{
  "num_hidden_layers": 8,
  "hidden_size": 512,
  "num_attention_heads": 4,
  "num_key_value_heads": 4,
  "head_dim": 64,
  "intermediate_size": 2048,
  "vocab_size": 8192,
  "hidden_act": "squared_relu",
  "norm": "rmsnorm",
  "norm_place": "pre",
  "norm_eps": 1e-06,
  "positions": "rope",
  "rope_theta": 10000.0,
  "rope_fraction": 1.0,
  "qk_norm": true,
  "attn_scale": 0.183,
  "bias": "none",
  "tie_word_embeddings": false,
  "parallel_block": false,
  "extras": ["capped logits"],
  "init": "trunc",
  "init_std_qkv": 0.0275,
  "init_std_o": 0.0,
  "init_std_up": 0.0275,
  "init_std_down": 0.0,
  "optimizer": "soap_variant",
  "learning_rate": 0.00326,
  "beta1": 0.95,
  "beta2": 0.99,
  "weight_decay": 0.17,
  "lr_head": 0.00714,
  "warmup_steps": 56,
  "schedule": "wsd",
  "decay_fraction": 0.623,
  "decay_shape": "linear",
  "final_lr_fraction": 0.05,
  "batch_tokens": 131072,
  "max_seq_len": 1024,
  "doc_mask": true,
  "train_tokens": 398600000,
  "max_steps": 3042,
  "dataset": "wikipedia_en"
}
Each number is 200 + 20 x the weight over its row's rms, rounded and kept within 0 to 999. Layers, rows and columns count from 0. The size before them is the row's rms in percent of the matrix's.

# layer 2 MLP up, 2048x512, rms 0.0977, rows 1999-2004, columns 256-383
101,201,236,220,194,209,172,178,213,171,179,204,213,212,212,208,184,195,208,213,167,209,158,164,173,200,199,209,207,190,195,182,172,186,180,205,142,197,200,194,180,214,217,226,218,205,225,184,177,160,211,220,219,210,187,185,211,193,219,178,184,197,188,204,199,201,203,161,222,224,202,236,207,223,184,203,177,189,187,193,204,153,225,209,196,174,214,166,171,176,175,195,193,195,186,166,237,191,168,149,197,188,190,198,224,169,169,240,238,206,201,199,219,172,194,229,225,207,190,209,197,204,199,197,229,170,205,178,185
103,219,217,195,211,184,166,223,208,221,190,201,155,179,184,178,211,215,209,222,206,173,217,209,211,213,171,190,178,189,200,232,211,185,211,205,227,186,170,179,230,197,179,225,173,193,213,173,195,182,219,192,207,195,205,207,209,198,173,180,179,214,212,201,181,178,213,201,172,189,192,160,222,205,219,187,188,174,186,202,196,215,215,190,242,220,197,222,193,168,207,204,216,218,170,225,219,159,194,268,193,181,237,207,218,197,199,213,186,244,219,204,199,189,184,192,200,186,199,192,178,221,201,221,172,207,215,207,195
107,197,233,233,194,212,181,210,213,201,197,201,199,186,194,211,216,201,212,220,205,214,154,202,237,167,182,230,211,183,205,199,197,190,209,202,249,178,180,196,222,196,215,195,177,188,214,207,217,203,203,206,244,207,200,212,191,204,191,219,190,179,226,192,198,176,178,161,200,202,208,185,200,181,212,178,179,234,221,193,195,185,198,203,222,192,225,213,178,177,205,221,227,182,182,210,227,201,213,249,201,223,209,215,212,222,185,190,182,178,179,213,161,210,196,191,183,223,177,189,220,206,218,198,177,231,191,192,204
106,196,181,205,193,176,185,202,188,192,209,168,151,225,212,206,199,200,198,208,197,174,202,154,194,204,225,174,175,184,188,209,144,187,206,196,212,225,216,190,164,238,223,227,179,192,232,204,174,194,183,187,204,193,235,213,211,167,201,226,207,232,165,231,255,189,177,194,192,192,203,221,221,207,223,211,205,228,230,230,203,204,149,220,185,190,197,163,202,176,203,206,189,220,169,202,188,210,199,195,203,178,198,181,184,205,214,181,188,207,208,178,206,182,196,240,199,211,196,212,184,232,202,184,169,201,214,191,204
111,176,192,199,202,201,197,207,160,209,169,217,207,204,192,173,152,157,188,168,178,182,204,222,213,202,210,193,227,193,219,217,226,198,202,213,238,207,182,195,195,195,178,201,172,154,184,200,203,191,188,201,208,191,230,185,197,203,200,217,225,214,230,188,202,203,244,183,217,195,196,202,215,200,212,159,188,210,189,163,202,204,220,219,203,183,215,175,187,220,205,214,197,208,216,182,206,188,203,201,188,223,201,182,180,230,180,233,228,194,225,222,204,234,184,184,171,214,199,195,205,178,184,170,211,208,173,243,194
102,203,192,183,191,188,173,209,195,189,181,178,214,185,218,159,174,179,230,206,173,220,200,186,186,198,178,209,160,183,204,188,191,168,211,168,185,218,218,196,217,228,233,185,201,204,192,211,225,194,181,200,190,190,234,223,182,189,189,199,216,214,227,193,208,223,168,200,209,207,195,176,183,163,222,197,191,194,181,220,233,235,219,160,214,234,208,209,166,204,196,169,181,198,184,213,213,211,209,225,188,221,209,193,195,184,167,187,205,247,201,194,186,193,201,182,167,187,222,153,197,188,162,187,202,186,204,233,168
# layer 2 MLP down (transposed), 2048x512, rms 0.0936, rows 1999-2003, columns 256-383
103,204,202,202,215,186,192,199,182,216,212,187,189,181,235,226,173,218,239,185,213,188,193,222,200,209,233,211,184,232,147,220,195,172,227,183,196,200,192,207,222,206,174,213,184,203,179,216,213,140,170,177,220,165,205,224,215,248,202,208,203,191,231,210,172,202,206,197,189,177,217,231,229,206,210,224,187,195,174,194,205,200,211,222,192,199,200,168,174,178,224,200,186,191,222,200,185,190,174,188,171,190,166,200,220,193,193,205,235,231,224,225,202,141,178,191,220,163,180,207,182,188,233,149,212,212,219,214,186
103,181,219,196,223,156,189,193,152,215,245,181,199,214,194,143,186,219,219,205,153,207,210,233,221,216,178,197,210,190,176,170,161,180,214,210,198,220,183,180,193,183,197,218,204,196,231,217,207,168,209,196,216,199,201,195,178,165,213,194,217,218,201,185,199,198,221,208,178,150,172,223,191,184,198,204,186,233,172,189,212,211,201,176,198,181,194,211,236,201,194,202,221,209,202,213,184,197,206,193,208,212,188,218,196,244,229,223,167,175,210,206,233,208,192,227,205,194,172,215,210,184,182,219,208,175,174,197,195
108,204,227,197,210,207,212,206,220,199,237,220,212,199,196,207,218,240,223,188,228,183,191,191,205,162,189,174,208,238,194,208,209,235,233,216,192,195,178,197,197,191,223,181,205,208,177,215,185,231,216,203,232,252,223,196,206,192,206,218,198,199,179,178,174,205,202,228,185,203,206,190,213,188,240,190,240,201,196,209,189,182,197,173,207,172,224,238,219,193,231,196,190,202,175,248,178,196,201,198,169,170,207,180,225,224,196,180,180,204,165,190,193,221,196,188,238,212,199,203,179,206,226,215,230,181,192,185,185
101,186,212,196,186,191,220,197,172,191,220,148,199,232,208,203,208,224,200,191,197,223,185,188,219,199,224,199,210,270,204,199,227,201,194,208,214,192,231,212,190,221,178,214,178,189,222,205,199,200,191,188,177,189,257,196,179,182,174,204,181,207,180,225,216,219,194,195,174,183,174,205,222,187,237,229,189,220,198,215,196,197,192,192,205,192,190,222,205,207,212,199,202,182,200,225,188,150,208,218,185,197,211,171,183,214,175,222,212,195,210,197,175,196,179,230,199,200,191,229,193,205,183,177,205,218,213,212,212
103,160,181,200,192,229,190,196,193,197,210,178,185,212,229,227,199,193,212,188,185,190,228,171,215,180,209,191,194,227,192,183,200,169,183,179,203,209,214,199,192,182,229,178,218,214,183,194,161,224,204,217,214,200,189,214,200,188,166,188,206,172,188,222,179,218,197,215,174,188,181,178,186,201,243,187,232,198,211,199,213,206,192,224,196,243,199,210,208,182,234,192,195,168,204,211,219,193,187,174,206,206,176,209,161,234,175,179,206,206,250,225,203,219,239,189,202,230,179,216,170,222,232,196,217,200,173,215,212